config.yaml
n_layer: 14
d_model: 64
n_head: 2
n_kv_head: 1
head_dim: 32
d_mlp: 256
vocab_size: 3519
activation: "gelu"
norm: "layernorm"
norm_place: "pre"
norm_eps: 1e-06
positions: "learned+rope"
rope_base: 500000.0
rope_fraction: 0.25
qk_norm: false
attn_scale: 0.177
bias: "qkv"
tie_embeddings: false
parallel_block: true
init: "uniform"
init_std_qkv: 0.0988
init_std_o: 0.0
init_std_up: 0.0988
init_std_down: 0.0
optimizer: "muon_variant"
lr: 0.00888
lr_mult_up: 1.2
lr_head: 0.011
warmup_steps: 200
schedule: "wsd"
decay_fraction: 0.584
decay_shape: "sqrt"
final_lr_fraction: 0.0
batch_tokens: 32768
seq_len: 1024
doc_mask: true
train_tokens: 149800000
steps: 4572
dataset: "wikipedia_en"
Each number is 50 + 15 x the weight over its row's rms, rounded and kept within 0 to 99. Layers, rows and columns count from 0. The size before them is the row's rms in percent of the matrix's.

# layer 6 MLP up, 256x64, rms 0.298, rows 148-255, columns 0-63
084:42 24 48 45 45 25 46 77 66 54 63 33 42 33 39 54 39 65 62 65 65 46 55 47 50 36 32 40 60 34 34 58 37 91 49 71 23 46 55 50 47 57 53 31 57 16 40 52 63 32 67 54 56 16 51 54 34 74 49 36 42 75 64 48
104:45 59 40 53 44 58 55 26 22 35 75 72 34 78 37 37 71 55 71 41 50 41 58 45 55 40 56 61 38 33 67 42 53 29 43 55 28 27 71 40 55 58 61 54 27 34 58 96 52 39 73 53 32 45 67 50 65 45 51 68 64 40 43 65
096:38 64 48 10 44 42 49 75 65 32 52 29 48 61 44 68 51 38 79 57 51 61 57 18 54 69 54 75 46 51 41 74 61 63 50 48 50 46 44 83 40 43 63 53 51 41 52 13 60 20 38 39 64 41 34 37 68 52 28 43 32 52 46 43
101:32 32 52 31 44 51 56 56 41 36 68 53 47 67 40 34 79 54 56 85 69 43 56 66 64 32 54 53 42 51 50 40 36 42 64 68 59 39 21 37 15 43 37 62 73 65 36 34 43 64 59 39 43 58 58 65 17 53 65 26 77 48 34 57
104:59 55 55 58 68 70 40 45 57 56 40 32 56 56 62 67 43 48 65 59 38 22 47 62 26 40 42 84 67 61 28 38 77 54 36 61 25 50 69 65 34 43 66 31 46 39 36 54 60 50 84 27 24 44 22 57 58 62 40 66 55 35 42 39
089:43 64 91 43 59 65 25 46 55 62 41 50 61 37 60 65 72 56 55 65 57 37 45 59 67 48 29 81 63 56 37 39 49 57 62 37 51 36 53 55 16 58 45 40 54 81 48 50 34 40 59 37 63 68 56 63 50 31 50 38 46 40 69 03
108:46 37 28 45 65 54 36 51 41 42 52 37 37 65 50 57 55 39 40 50 51 64 16 78 61 71 63 35 49 46 43 51 26 60 87 63 65 67 45 62 32 46 66 75 68 61 29 59 75 61 40 34 43 34 28 30 38 68 48 49 50 31 23 36
107:27 44 51 61 54 60 45 50 49 44 50 69 46 61 62 53 44 37 26 63 44 80 48 36 51 42 71 41 38 58 29 71 50 67 60 22 70 33 42 51 25 55 67 51 39 47 56 82 52 63 29 60 19 31 40 68 27 67 79 37 65 25 47 48
101:61 43 66 44 30 49 31 45 82 66 73 29 58 28 63 45 55 50 78 35 52 52 46 29 35 44 51 65 50 27 57 36 76 36 44 52 51 41 46 34 63 77 69 49 63 32 58 50 47 68 35 24 40 51 36 63 43 31 40 30 87 66 55 55
095:64 56 66 63 67 55 37 57 42 19 70 36 52 40 19 49 51 67 44 63 78 45 40 77 48 34 45 50 42 51 39 22 45 39 61 69 38 71 39 39 58 45 60 28 48 34 36 50 45 62 71 68 60 52 60 47 24 54 61 06 57 23 58 44
095:48 64 38 52 28 44 51 58 55 66 43 63 68 60 65 45 66 64 60 34 60 26 28 40 47 64 42 59 25 42 47 46 30 43 60 49 58 48 31 53 41 59 44 99 24 24 78 63 34 67 48 50 65 37 73 43 34 57 52 29 57 52 63 56
098:33 46 43 35 60 52 60 30 62 54 63 48 63 66 61 51 54 40 77 66 52 81 35 67 15 46 36 38 48 58 74 61 53 53 46 34 42 38 43 35 50 40 46 83 52 43 82 43 68 65 66 63 50 26 55 34 40 55 50 35 35 72 44 12
087:66 68 55 36 44 59 54 54 77 56 47 29 61 36 47 62 41 27 56 48 48 37 27 32 59 38 42 58 44 76 76 64 41 41 33 58 64 53 38 47 47 77 30 55 45 50 60 40 13 52 57 77 66 14 30 53 50 76 51 68 21 50 54 51
094:40 84 57 32 56 71 65 54 34 53 34 60 30 38 52 67 34 54 64 21 42 29 57 61 66 46 69 93 54 47 48 64 45 57 38 60 49 34 54 38 49 68 68 48 51 44 34 37 21 50 19 35 45 24 64 61 55 67 71 47 58 44 44 44
104:59 74 83 45 51 45 57 44 28 65 33 56 57 26 35 51 31 36 59 56 68 61 51 82 71 19 51 70 53 54 62 70 61 50 32 52 77 38 49 41 31 64 38 54 49 28 29 39 14 48 24 56 59 43 50 52 31 47 55 56 44 56 64 36
103:62 50 57 26 39 57 42 71 37 31 69 51 37 51 81 40 32 21 41 61 54 60 43 59 38 46 23 25 72 38 83 57 56 38 58 47 68 33 52 68 59 56 28 47 57 61 38 69 32 62 80 66 50 62 60 45 34 55 38 29 36 35 66 50
091:41 64 51 49 56 31 35 47 42 34 51 24 63 63 34 90 67 46 64 32 51 48 61 52 77 26 35 61 40 38 35 63 26 70 40 47 89 24 35 46 42 50 36 54 47 56 51 79 58 40 66 50 39 33 40 39 55 61 69 54 60 63 55 28
102:48 64 63 60 52 17 55 39 54 36 48 50 33 36 41 53 44 65 56 69 47 43 47 70 78 40 51 44 57 46 44 82 82 26 27 58 79 65 51 60 31 52 69 36 44 26 13 46 45 27 40 52 60 41 30 45 50 69 45 72 44 55 52 37
093:44 48 64 50 59 62 67 57 47 44 47 32 63 52 63 78 42 49 56 65 56 47 61 59 22 37 49 46 50 99 50 01 60 59 47 53 35 41 55 22 55 63 30 67 53 39 42 62 19 58 34 27 49 57 52 53 36 43 53 24 53 42 60 59
101:50 30 58 44 59 62 47 34 45 65 60 42 50 74 52 83 42 72 63 52 40 85 58 60 68 62 65 45 26 58 75 53 38 37 37 45 75 38 61 44 84 60 66 40 29 48 62 66 49 35 43 41 67 53 40 56 21 67 55 34 48 30 38 32
095:26 36 33 67 50 64 48 52 51 42 63 92 44 86 48 54 49 32 66 67 45 71 55 32 57 75 72 28 70 59 65 51 42 52 40 43 47 45 19 26 76 69 49 45 49 57 32 42 58 25 49 68 38 48 61 41 65 45 57 47 41 45 50 72
110:42 37 65 49 73 54 62 28 24 59 50 34 35 41 54 48 72 31 58 67 40 44 36 43 24 42 38 53 50 40 43 28 65 57 48 59 73 57 69 64 45 42 42 12 27 46 50 40 53 53 53 54 60 76 43 35 35 68 09 82 52 46 56 64
108:66 66 51 42 59 52 30 23 49 29 69 27 43 61 55 33 50 66 64 27 59 68 57 78 44 44 71 68 65 35 50 42 62 38 41 69 38 70 29 29 63 58 54 77 59 60 21 52 29 51 64 48 55 19 49 73 49 57 55 29 59 63 58 61
104:41 36 49 43 59 69 61 61 45 67 34 49 39 35 49 70 23 66 56 56 29 30 59 27 48 54 31 48 64 48 74 36 61 78 53 45 63 35 61 35 42 67 62 64 68 03 50 48 53 71 55 26 35 55 53 39 23 47 64 60 36 76 54 49
108:40 40 36 63 79 40 50 56 14 42 56 47 31 58 53 44 62 51 58 40 76 56 50 49 35 60 95 46 60 44 57 70 54 51 44 68 57 33 37 48 54 55 42 71 31 40 21 58 66 40 54 54 56 60 74 39 71 36 43 41 44 18 79 65
102:42 55 69 36 69 29 57 68 54 48 43 76 55 65 70 59 41 54 63 32 35 68 56 37 59 40 53 66 39 51 55 42 17 34 60 57 80 31 56 58 47 19 68 46 45 40 58 66 29 52 34 47 25 42 60 25 24 63 50 61 55 87 47 48
101:53 48 31 49 53 73 46 25 53 35 45 50 45 61 69 44 54 79 60 31 65 46 55 56 58 43 55 32 47 38 64 39 35 50 38 23 57 72 21 54 39 77 85 64 38 62 66 35 55 53 27 70 68 61 61 67 41 64 57 16 45 51 76 57
099:50 38 47 28 59 44 45 71 21 54 28 33 39 25 76 54 26 57 47 70 60 63 53 67 37 27 44 51 72 70 60 64 48 51 45 43 50 65 57 31 24 42 72 54 39 62 62 43 53 61 63 83 50 74 64 52 56 79 35 45 36 34 31 58
108:31 40 15 54 35 56 45 59 51 61 64 45 40 49 23 28 30 42 62 48 47 45 28 47 50 68 57 53 43 42 54 52 91 38 20 52 53 51 46 60 70 75 66 47 34 57 62 35 31 46 70 62 47 66 59 62 36 70 37 41 82 61 77 56
110:34 48 44 73 61 58 56 61 69 63 56 42 36 64 50 44 32 54 67 60 26 34 50 40 68 54 27 28 58 48 64 19 58 48 72 52 84 61 42 41 59 73 46 56 61 43 73 39 33 58 43 66 49 67 48 44 37 91 67 18 58 37 43 50
099:49 71 75 26 71 51 43 36 60 64 50 40 39 22 58 63 47 47 59 36 33 56 18 63 60 79 26 57 59 65 45 92 26 63 67 51 39 26 40 53 44 53 56 53 55 42 61 45 61 77 68 34 49 45 36 40 41 57 34 76 48 47 53 35
101:53 53 66 50 41 53 33 70 47 51 51 51 37 55 66 48 18 39 59 49 72 67 49 58 50 40 70 73 56 55 34 60 66 22 71 65 24 65 26 39 42 29 70 44 62 46 47 49 48 53 61 62 19 51 53 53 40 20 59 13 42 32 72 28
100:34 63 57 32 85 63 40 53 63 39 51 65 33 46 57 47 24 53 51 25 81 57 29 41 85 54 43 67 48 49 59 60 55 41 59 73 23 54 33 79 57 43 21 44 54 46 35 52 23 31 52 62 58 48 64 39 68 40 35 36 56 56 33 46
095:52 55 20 71 39 60 37 00 46 54 54 26 49 48 47 68 34 55 53 37 51 27 46 48 54 23 88 59 53 49 67 41 56 43 46 39 56 56 47 50 42 50 56 50 67 48 64 34 62 74 46 59 63 58 08 79 47 50 49 36 59 42 52 62
097:36 53 72 47 56 44 57 44 60 50 56 37 62 63 44 40 58 38 66 45 75 58 46 44 46 38 27 51 50 65 54 36 75 44 61 34 39 39 48 43 52 54 53 98 51 52 59 58 26 68 51 59 15 36 51 65 52 22 87 09 47 38 58 57
108:67 47 58 33 29 28 40 66 48 32 66 61 59 42 51 49 82 49 68 84 47 50 28 65 21 30 54 57 69 46 53 63 58 64 51 43 52 55 57 76 47 55 42 35 43 37 11 47 47 36 81 57 46 68 66 25 35 38 51 31 46 45 38 59
116:41 40 30 59 62 96 47 23 52 46 46 34 75 56 20 48 59 74 43 67 59 45 54 41 53 44 41 42 61 54 52 06 69 25 37 53 49 55 57 46 43 50 43 36 22 26 35 47 52 54 49 66 60 56 83 58 49 46 43 36 62 34 53 56
097:27 52 66 48 78 71 32 50 50 36 98 56 66 35 51 54 35 54 42 55 49 31 58 46 56 73 50 31 73 78 70 51 63 38 26 44 54 37 62 33 34 48 53 45 38 52 61 24 50 40 69 42 65 75 25 47 44 66 64 52 41 67 46 50
096:37 46 42 48 60 38 42 53 55 43 26 54 53 23 48 35 82 29 52 39 25 49 62 30 23 81 48 42 45 53 33 66 56 51 75 35 37 53 16 30 48 60 61 86 55 59 49 58 45 65 69 63 55 75 58 52 55 63 48 60 71 37 69 65
089:77 52 41 57 46 52 26 29 34 62 53 57 48 44 59 35 53 28 36 43 50 39 48 43 40 80 38 51 40 47 54 64 75 63 84 61 49 44 18 47 50 55 23 55 29 63 38 35 80 55 49 56 50 42 37 65 45 65 45 68 63 05 66 57
101:38 36 38 17 45 53 65 64 34 56 49 53 28 36 52 67 61 57 45 37 56 62 63 53 53 50 95 63 85 36 39 56 32 50 63 47 72 54 52 46 77 40 65 33 42 41 26 38 49 81 46 50 43 80 71 44 36 40 38 40 58 61 49 36
107:49 41 64 60 51 45 60 47 64 26 74 46 35 53 39 22 77 45 44 63 51 32 31 45 50 37 58 59 50 40 47 37 54 68 41 40 40 40 43 53 40 68 44 24 48 60 54 82 78 65 82 49 51 39 16 57 71 53 31 61 71 18 60 40
101:86 46 25 16 20 56 60 62 29 58 69 27 33 39 60 61 60 61 55 42 62 59 50 58 34 52 46 63 34 35 37 81 49 60 58 44 60 33 68 30 50 53 58 45 35 46 43 54 49 56 64 22 43 57 44 38 21 36 47 51 59 45 66 82
108:55 45 34 37 52 56 54 33 41 60 38 53 43 49 45 34 46 34 47 54 42 45 47 32 81 51 63 72 34 27 50 23 52 34 66 49 74 46 52 49 35 74 46 55 57 27 56 68 42 90 55 69 11 52 65 87 64 46 44 49 75 45 62 54
090:45 67 62 49 71 51 61 58 67 45 38 57 47 42 57 86 49 43 81 57 67 22 70 45 38 57 40 53 38 25 52 31 48 71 64 51 65 41 46 36 51 30 58 45 77 55 57 51 35 50 29 28 27 88 77 40 38 33 54 47 65 65 56 42
100:53 57 44 28 48 65 48 52 51 40 55 52 35 48 42 27 78 74 38 32 51 65 76 54 62 40 14 46 59 31 56 19 52 72 47 47 36 41 47 52 62 67 71 48 55 39 44 35 53 58 42 46 75 44 62 26 35 90 20 66 47 50 41 61
101:48 48 53 53 19 64 41 61 52 71 46 41 54 38 60 46 60 65 51 54 52 53 58 46 39 16 58 47 65 64 51 77 34 42 76 15 64 22 71 22 37 45 44 59 45 51 66 65 41 51 34 77 37 54 69 46 17 63 30 52 48 60 74 57
117:55 67 30 67 58 39 40 51 59 70 59 32 64 54 27 49 57 69 52 49 48 71 68 50 31 40 33 69 49 45 51 55 51 36 38 11 79 61 69 39 55 44 62 42 24 24 54 68 52 35 36 67 36 36 44 61 31 60 64 47 81 79 46 42
086:42 77 44 41 70 51 53 43 56 49 59 31 79 49 51 21 58 55 70 47 59 68 42 60 80 79 58 76 68 45 54 29 43 40 56 61 46 52 46 45 38 69 55 42 62 38 53 30 70 39 68 42 38 54 38 27 55 35 13 40 52 37 24 71
097:76 49 58 55 61 67 25 54 51 48 46 76 52 59 48 50 57 39 43 48 45 65 52 42 10 64 49 51 54 29 53 63 38 33 48 64 58 22 42 72 60 56 94 41 14 44 47 71 63 35 67 51 51 45 25 52 36 52 37 36 54 29 73 57
094:55 28 46 52 61 30 44 49 41 64 79 72 59 51 63 59 45 36 24 55 53 68 63 50 23 80 62 52 44 33 31 53 68 51 45 45 44 61 28 66 28 52 34 51 58 53 42 46 71 04 52 59 60 80 50 51 30 56 42 42 52 73 64 28
096:50 67 23 32 30 49 36 65 13 64 51 50 11 71 66 39 54 47 65 78 50 55 53 68 53 54 72 40 67 72 69 28 52 35 46 63 42 79 60 58 24 31 51 56 19 52 57 55 46 52 72 40 59 53 56 48 43 53 53 57 65 43 49 45
095:36 66 73 73 75 65 73 51 25 49 49 53 51 42 57 40 53 29 46 53 60 58 65 58 35 52 57 49 65 75 68 54 62 38 48 28 36 36 46 00 30 58 36 39 52 65 39 43 62 37 66 25 63 67 37 64 37 43 62 39 60 38 29 55
103:29 21 46 41 61 61 51 61 38 70 51 21 43 42 52 27 44 67 68 63 50 38 47 42 80 32 35 44 78 64 54 50 74 27 56 25 43 52 29 47 52 69 43 59 62 76 57 35 61 52 56 34 54 39 34 94 55 65 53 38 58 41 46 47
108:16 70 36 37 40 42 57 75 47 65 51 55 57 56 44 23 37 62 58 42 49 39 40 49 37 59 38 63 64 64 62 37 54 16 63 44 21 37 64 51 28 32 45 34 48 50 56 55 27 62 48 66 26 62 50 60 48 47 51 47 90 71 84 54
109:43 62 72 54 85 50 40 55 39 54 46 50 37 30 20 69 50 61 58 45 37 74 56 47 59 34 68 71 48 59 22 55 81 64 33 60 59 47 21 60 41 76 76 35 28 46 45 33 33 50 72 52 45 67 48 54 50 53 42 52 45 32 55 21
098:51 40 66 45 64 45 52 65 16 59 55 43 49 76 45 64 48 57 40 47 52 50 35 37 48 74 32 42 49 93 46 62 54 37 47 14 43 81 76 66 48 25 50 41 25 46 58 23 71 45 48 40 67 48 33 52 46 69 57 45 39 53 71 64
097:44 67 55 56 69 53 30 23 66 42 61 45 26 53 32 48 60 46 53 42 44 55 31 41 61 97 23 61 50 47 89 35 56 36 44 44 57 58 62 32 47 62 38 41 22 49 76 63 69 58 41 49 44 58 35 34 49 44 42 53 75 39 71 34
105:69 57 17 65 39 49 46 00 37 55 81 28 57 66 40 53 49 61 60 52 43 53 52 51 49 81 58 48 40 58 40 51 28 48 60 21 56 36 57 27 46 67 50 74 25 51 54 73 50 47 48 47 47 51 47 56 65 48 54 43 39 31 73 32
114:51 54 37 29 27 66 40 75 48 60 76 24 78 53 57 43 30 55 52 52 61 35 50 61 60 40 52 51 40 47 48 36 64 68 38 23 62 42 61 42 16 53 37 69 70 33 70 54 39 92 73 43 57 44 67 59 38 68 49 42 66 51 37 43
087:34 69 75 55 61 76 38 31 45 51 49 27 52 44 54 62 34 59 36 58 57 43 64 50 60 56 72 27 32 59 58 66 72 61 82 42 49 53 55 82 52 15 35 29 58 24 57 53 65 50 60 48 54 34 40 46 66 45 47 43 57 23 58 17
097:21 52 50 55 56 26 93 52 48 51 60 47 71 45 36 45 48 62 62 56 54 31 48 41 48 76 48 59 64 43 64 65 53 23 50 39 52 49 51 70 63 15 65 72 24 39 37 36 49 74 52 50 34 21 58 65 34 28 51 32 46 38 61 66
092:25 83 50 47 79 55 39 51 66 51 53 33 55 28 60 48 57 61 52 52 44 59 40 48 59 65 80 28 36 56 20 38 55 76 74 31 36 36 41 40 44 47 36 30 80 30 51 53 46 35 17 34 62 61 50 63 60 58 53 32 67 57 50 38
096:62 61 48 24 48 49 43 18 57 45 67 46 58 57 73 48 71 47 52 57 71 50 54 57 27 34 36 74 53 53 23 29 51 53 46 40 28 84 58 53 46 54 47 56 68 55 38 65 63 77 69 40 46 48 39 18 43 65 64 40 37 76 17 47
088:39 29 41 61 54 47 72 36 65 25 76 48 45 58 40 22 54 70 56 55 41 38 39 23 73 48 64 65 59 58 55 26 39 62 34 57 48 59 39 40 76 32 27 46 43 79 46 51 63 37 58 50 30 35 60 59 44 90 39 41 32 52 70 58
099:63 58 30 53 57 47 56 67 28 66 83 31 51 53 34 57 50 29 50 81 39 45 29 57 46 76 40 41 50 67 54 57 34 19 35 55 57 58 53 61 73 75 42 41 17 58 43 55 48 63 43 40 29 54 54 57 21 82 55 60 70 45 47 59
097:31 49 53 41 67 75 39 48 50 61 44 40 46 52 66 67 55 38 39 40 66 51 52 28 37 84 65 56 52 56 59 41 35 49 61 47 47 26 65 44 77 39 51 44 52 58 66 56 75 67 69 15 21 54 42 42 43 47 50 26 86 52 66 19
108:30 71 57 41 62 34 45 20 62 48 50 44 61 40 42 59 56 72 77 70 53 56 33 94 71 45 70 56 44 43 63 44 49 50 57 57 41 38 71 50 33 54 59 21 48 64 63 74 60 65 55 54 52 17 31 24 53 43 49 43 50 41 54 22
102:62 33 36 46 63 56 52 67 38 42 40 26 46 26 59 56 58 47 38 71 58 51 29 64 50 16 54 64 47 64 37 47 29 44 59 16 72 59 37 57 45 44 60 60 61 31 68 61 89 66 48 30 45 67 55 47 44 62 28 36 55 40 85 55
100:56 54 50 47 67 61 41 46 45 32 59 18 49 24 53 40 54 59 61 50 96 35 77 66 48 23 70 35 75 34 34 40 45 81 58 57 43 46 65 59 47 55 58 39 42 24 44 82 55 49 44 65 35 48 52 45 49 36 56 29 60 62 53 29
108:33 50 39 71 46 56 26 35 40 40 56 84 45 65 54 36 34 77 44 45 62 38 40 67 69 67 57 46 60 23 73 36 70 24 16 45 58 36 60 41 42 33 55 36 55 42 51 92 47 57 58 67 26 52 41 42 67 52 52 49 64 49 54 43
091:50 32 33 29 34 41 39 46 67 68 60 56 62 39 40 31 48 56 78 78 45 46 67 57 56 52 44 36 72 25 51 36 58 41 44 46 46 67 50 45 46 69 71 48 60 44 41 58 22 42 77 59 83 26 35 73 54 44 52 27 45 12 53 51
107:36 47 38 51 70 60 57 46 70 45 55 25 45 40 30 83 33 61 43 43 59 42 72 34 88 59 64 77 75 42 44 51 57 26 72 34 35 44 31 57 51 56 42 29 51 61 56 62 66 51 56 43 45 33 68 60 62 45 43 46 84 46 59 23
098:09 67 47 53 88 57 52 44 49 48 62 46 71 60 53 62 48 53 67 10 19 49 50 23 39 70 39 61 35 46 40 45 44 61 43 68 58 50 36 26 27 62 59 30 56 49 48 61 59 45 50 53 45 68 42 50 41 72 60 58 65 74 44 26
097:24 58 60 61 38 48 30 55 61 60 67 47 54 35 32 55 72 74 41 61 69 27 48 56 76 62 58 50 32 50 70 42 57 45 59 62 55 33 58 64 24 69 49 55 54 66 38 32 13 44 45 72 26 25 45 61 27 39 44 61 42 68 44 23
097:60 34 56 48 43 68 57 51 46 29 60 54 48 57 47 49 51 68 48 58 64 27 33 31 63 47 74 49 23 49 31 34 65 29 70 61 36 59 47 89 73 39 59 80 02 47 34 35 52 50 39 44 47 33 46 58 57 41 50 67 56 39 72 57
100:74 54 54 50 32 62 35 55 56 60 43 66 50 40 66 49 57 13 61 59 57 45 41 71 47 31 64 55 25 41 50 62 47 43 37 57 54 26 61 74 20 27 60 15 40 53 21 33 17 48 78 57 66 52 54 62 52 55 57 45 55 53 33 32
094:54 34 53 39 53 49 58 37 22 46 57 43 24 34 37 68 47 72 61 40 37 49 23 52 33 52 64 55 76 36 40 46 64 21 49 50 71 48 63 51 53 58 25 50 41 57 47 62 54 25 41 84 65 35 53 83 51 67 30 37 50 26 77 48
100:24 66 45 31 63 29 53 62 86 59 54 07 25 59 61 56 63 50 59 34 26 51 38 56 65 79 45 54 44 37 33 54 78 46 61 38 71 60 63 41 56 30 55 56 32 31 68 55 56 57 56 31 51 44 48 49 33 56 25 51 51 71 47 54
098:45 27 41 44 48 59 49 51 64 41 49 31 66 58 53 69 92 34 41 39 84 69 15 37 14 29 33 61 53 32 50 30 45 84 61 46 57 44 70 46 57 38 68 64 59 59 37 42 39 47 56 55 60 47 41 48 54 70 50 66 47 63 65 41
095:37 63 63 76 53 66 42 62 58 40 32 68 52 41 59 49 22 39 52 73 35 32 45 45 59 48 17 45 54 54 70 74 66 59 55 46 50 27 58 28 54 73 56 59 55 61 28 56 53 26 69 54 54 70 24 50 51 52 38 49 36 58 43 02
108:04 81 52 32 89 58 45 62 51 67 57 52 52 55 67 50 19 50 36 46 46 55 80 57 34 66 70 55 31 56 64 58 79 57 46 48 62 51 49 45 59 41 39 21 40 37 54 46 51 48 41 40 49 58 36 54 50 51 21 33 69 58 34 47
100:42 42 50 68 64 49 74 55 43 50 34 37 23 85 38 74 26 40 58 49 48 73 27 50 74 40 44 66 44 48 41 32 64 62 62 44 67 41 49 30 28 48 52 31 45 52 39 45 41 54 66 46 11 39 83 66 70 46 69 55 41 36 53 45
094:38 61 36 42 84 68 54 62 54 55 34 60 38 54 43 46 32 36 65 67 48 66 69 23 50 89 67 55 56 56 36 55 72 46 32 45 34 40 49 48 16 52 27 26 73 67 34 43 46 65 55 39 51 39 50 48 43 51 72 39 79 70 40 43
103:40 52 50 56 48 68 71 32 75 49 75 49 49 77 49 58 18 41 64 57 41 60 61 34 35 54 31 64 55 39 54 59 66 61 46 69 80 28 48 23 21 59 29 62 48 46 31 41 65 52 33 57 64 58 60 30 36 17 32 34 51 55 65 45
099:39 37 62 22 29 74 44 48 45 36 79 46 48 31 73 38 55 35 46 59 66 46 56 67 33 52 64 44 26 41 48 37 53 57 21 52 26 73 64 44 63 31 29 51 43 66 38 42 52 59 61 44 60 45 53 33 55 66 53 51 35 79 80 81
104:40 34 56 72 49 57 58 58 23 36 60 63 21 42 46 68 65 56 19 77 60 46 43 39 40 42 49 65 50 40 54 47 48 43 41 48 49 22 65 43 52 67 66 34 43 58 45 69 50 60 64 51 60 61 24 64 00 45 29 45 70 53 40 26
097:29 57 47 22 50 40 31 25 60 63 79 67 63 32 33 31 56 73 63 74 51 62 55 72 27 60 62 54 59 71 48 31 28 39 65 41 58 45 47 45 39 64 46 64 63 77 55 76 43 52 49 66 21 35 46 35 37 55 45 26 59 64 45 50
101:63 31 41 28 48 26 61 43 23 59 53 64 59 45 77 24 09 57 59 68 34 37 57 42 62 39 49 45 61 70 48 53 61 47 50 49 55 31 42 57 44 67 45 67 51 71 43 34 63 42 43 57 75 49 33 41 14 54 37 53 47 29 84 41
098:48 71 52 74 53 28 39 52 51 56 44 33 64 55 76 73 63 36 69 60 29 42 51 41 80 16 46 78 40 22 60 63 52 34 58 53 66 19 47 62 42 59 53 45 52 48 54 65 45 48 33 48 18 65 50 22 49 54 54 53 69 54 51 75
108:10 74 29 29 58 75 36 46 56 59 70 47 37 54 54 62 55 31 81 64 46 24 48 43 43 61 48 69 56 66 45 64 57 22 57 67 55 48 48 60 57 46 55 57 21 49 56 68 41 49 33 32 56 51 34 75 36 47 47 29 55 62 80 33
116:26 48 41 47 67 36 36 39 58 84 52 43 58 48 43 68 67 32 20 30 52 54 46 65 51 63 66 70 58 52 44 73 49 17 60 25 30 34 54 53 34 75 69 49 72 42 34 56 32 43 42 63 19 60 50 52 66 68 72 46 56 34 40 55
093:54 61 53 37 55 63 38 62 81 32 37 41 74 39 65 59 76 43 64 70 49 38 53 41 10 54 43 42 39 58 61 69 31 62 80 23 56 42 47 47 68 50 43 73 63 40 49 31 53 71 33 44 39 84 53 31 43 58 63 53 34 37 58 52
098:46 46 47 51 40 54 28 33 43 62 62 45 35 77 46 47 53 42 52 50 29 47 52 54 40 60 45 49 54 74 60 49 40 36 74 20 78 39 61 56 54 44 58 32 31 27 54 80 42 51 25 73 30 78 16 75 25 37 50 37 34 42 57 64
092:71 25 39 76 57 77 62 48 44 39 61 54 51 56 48 38 55 43 56 64 27 74 53 42 47 63 48 65 59 35 29 31 62 50 54 57 42 63 68 55 10 48 40 34 73 38 29 82 54 49 58 50 42 69 31 56 28 61 44 27 51 21 40 33
085:71 82 46 41 42 29 33 46 44 60 34 65 49 53 49 43 40 65 73 21 86 50 46 39 54 52 57 39 42 43 28 59 53 40 44 53 55 39 25 16 71 40 59 47 57 51 54 25 41 42 35 71 72 50 46 55 42 85 30 42 52 47 65 25
097:57 44 70 30 60 51 60 66 70 66 19 34 41 42 39 71 67 77 66 56 64 42 49 43 46 45 55 41 72 49 48 34 71 37 36 30 61 38 84 60 60 69 89 48 56 51 51 55 54 58 79 41 41 37 47 61 41 62 51 26 33 32 44 28
105:32 65 59 21 67 54 66 46 43 63 30 68 32 44 24 44 26 50 51 39 43 61 45 19 60 41 87 68 65 57 43 47 72 50 49 77 49 66 58 63 25 42 54 60 45 48 30 51 31 54 62 54 39 27 57 66 67 54 36 38 53 75 41 72
104:41 46 65 44 59 40 76 37 49 68 83 80 41 30 27 64 72 47 48 81 17 43 56 48 82 60 63 60 51 54 61 81 43 40 58 44 59 40 58 35 49 69 34 49 39 42 41 56 37 50 61 42 42 35 55 72 30 56 52 49 41 34 25 35
087:58 64 17 36 42 69 55 60 30 48 31 53 48 71 77 57 43 33 68 47 66 67 32 70 25 64 32 44 32 52 60 54 40 51 48 21 80 45 46 47 39 75 63 38 50 66 46 31 44 51 60 30 46 44 48 55 49 50 32 34 43 90 62 64
097:03 70 72 39 65 77 38 42 32 39 56 60 34 73 59 60 51 21 61 33 57 59 34 51 67 34 46 35 44 60 60 63 44 52 40 46 41 64 53 41 20 57 37 45 67 37 56 33 44 54 78 28 66 55 47 35 52 61 56 50 46 17 59 61
104:50 25 48 49 51 61 35 44 58 82 68 71 47 66 56 28 79 46 62 53 38 49 49 71 24 46 42 87 46 48 47 40 75 40 44 72 41 78 24 37 68 44 40 54 41 51 59 67 44 28 64 71 62 43 48 57 42 53 31 46 72 51 48 24
095:64 59 34 45 68 73 70 40 54 51 46 33 48 50 36 65 68 63 62 38 50 39 42 77 46 62 18 31 53 51 46 27 88 46 49 40 49 36 40 38 73 48 24 78 44 52 68 13 40 60 45 40 57 74 45 34 37 62 28 40 52 47 59 62
102:51 30 42 42 72 51 45 34 35 53 45 38 51 24 29 31 65 24 60 61 60 39 51 54 47 60 61 42 32 60 60 54 51 35 99 52 66 38 20 48 21 53 70 65 47 52 56 44 53 63 68 37 44 57 44 65 50 41 50 60 61 27 66 77
096:52 07 21 47 39 67 60 43 28 64 50 39 64 38 40 47 18 41 70 59 45 41 33 36 47 72 64 50 42 34 26 44 54 46 39 40 47 74 36 53 58 57 56 56 92 67 37 51 74 65 62 37 37 59 47 51 50 69 58 55 68 59 65 39
099:21 39 62 61 54 50 76 64 66 34 16 47 61 54 49 58 24 56 71 40 61 49 58 52 75 33 73 59 27 32 58 70 64 33 51 44 68 65 52 64 24 29 64 48 57 54 40 46 42 45 45 38 24 52 54 53 34 49 28 81 56 41 31 65
101:58 28 46 29 45 42 29 42 58 50 44 41 66 22 33 68 63 50 39 48 55 30 59 58 67 48 37 54 64 68 63 55 40 51 62 45 00 63 57 50 39 51 68 35 70 52 31 48 37 72 64 37 47 36 72 73 32 62 59 34 74 43 43 21
078:78 57 59 43 69 67 23 76 50 46 52 65 23 61 26 36 41 46 35 37 67 54 52 58 53 31 44 77 56 48 47 30 70 59 38 61 52 53 51 36 31 55 53 39 46 87 46 61 30 62 50 50 38 64 24 52 61 46 09 46 49 67 40 65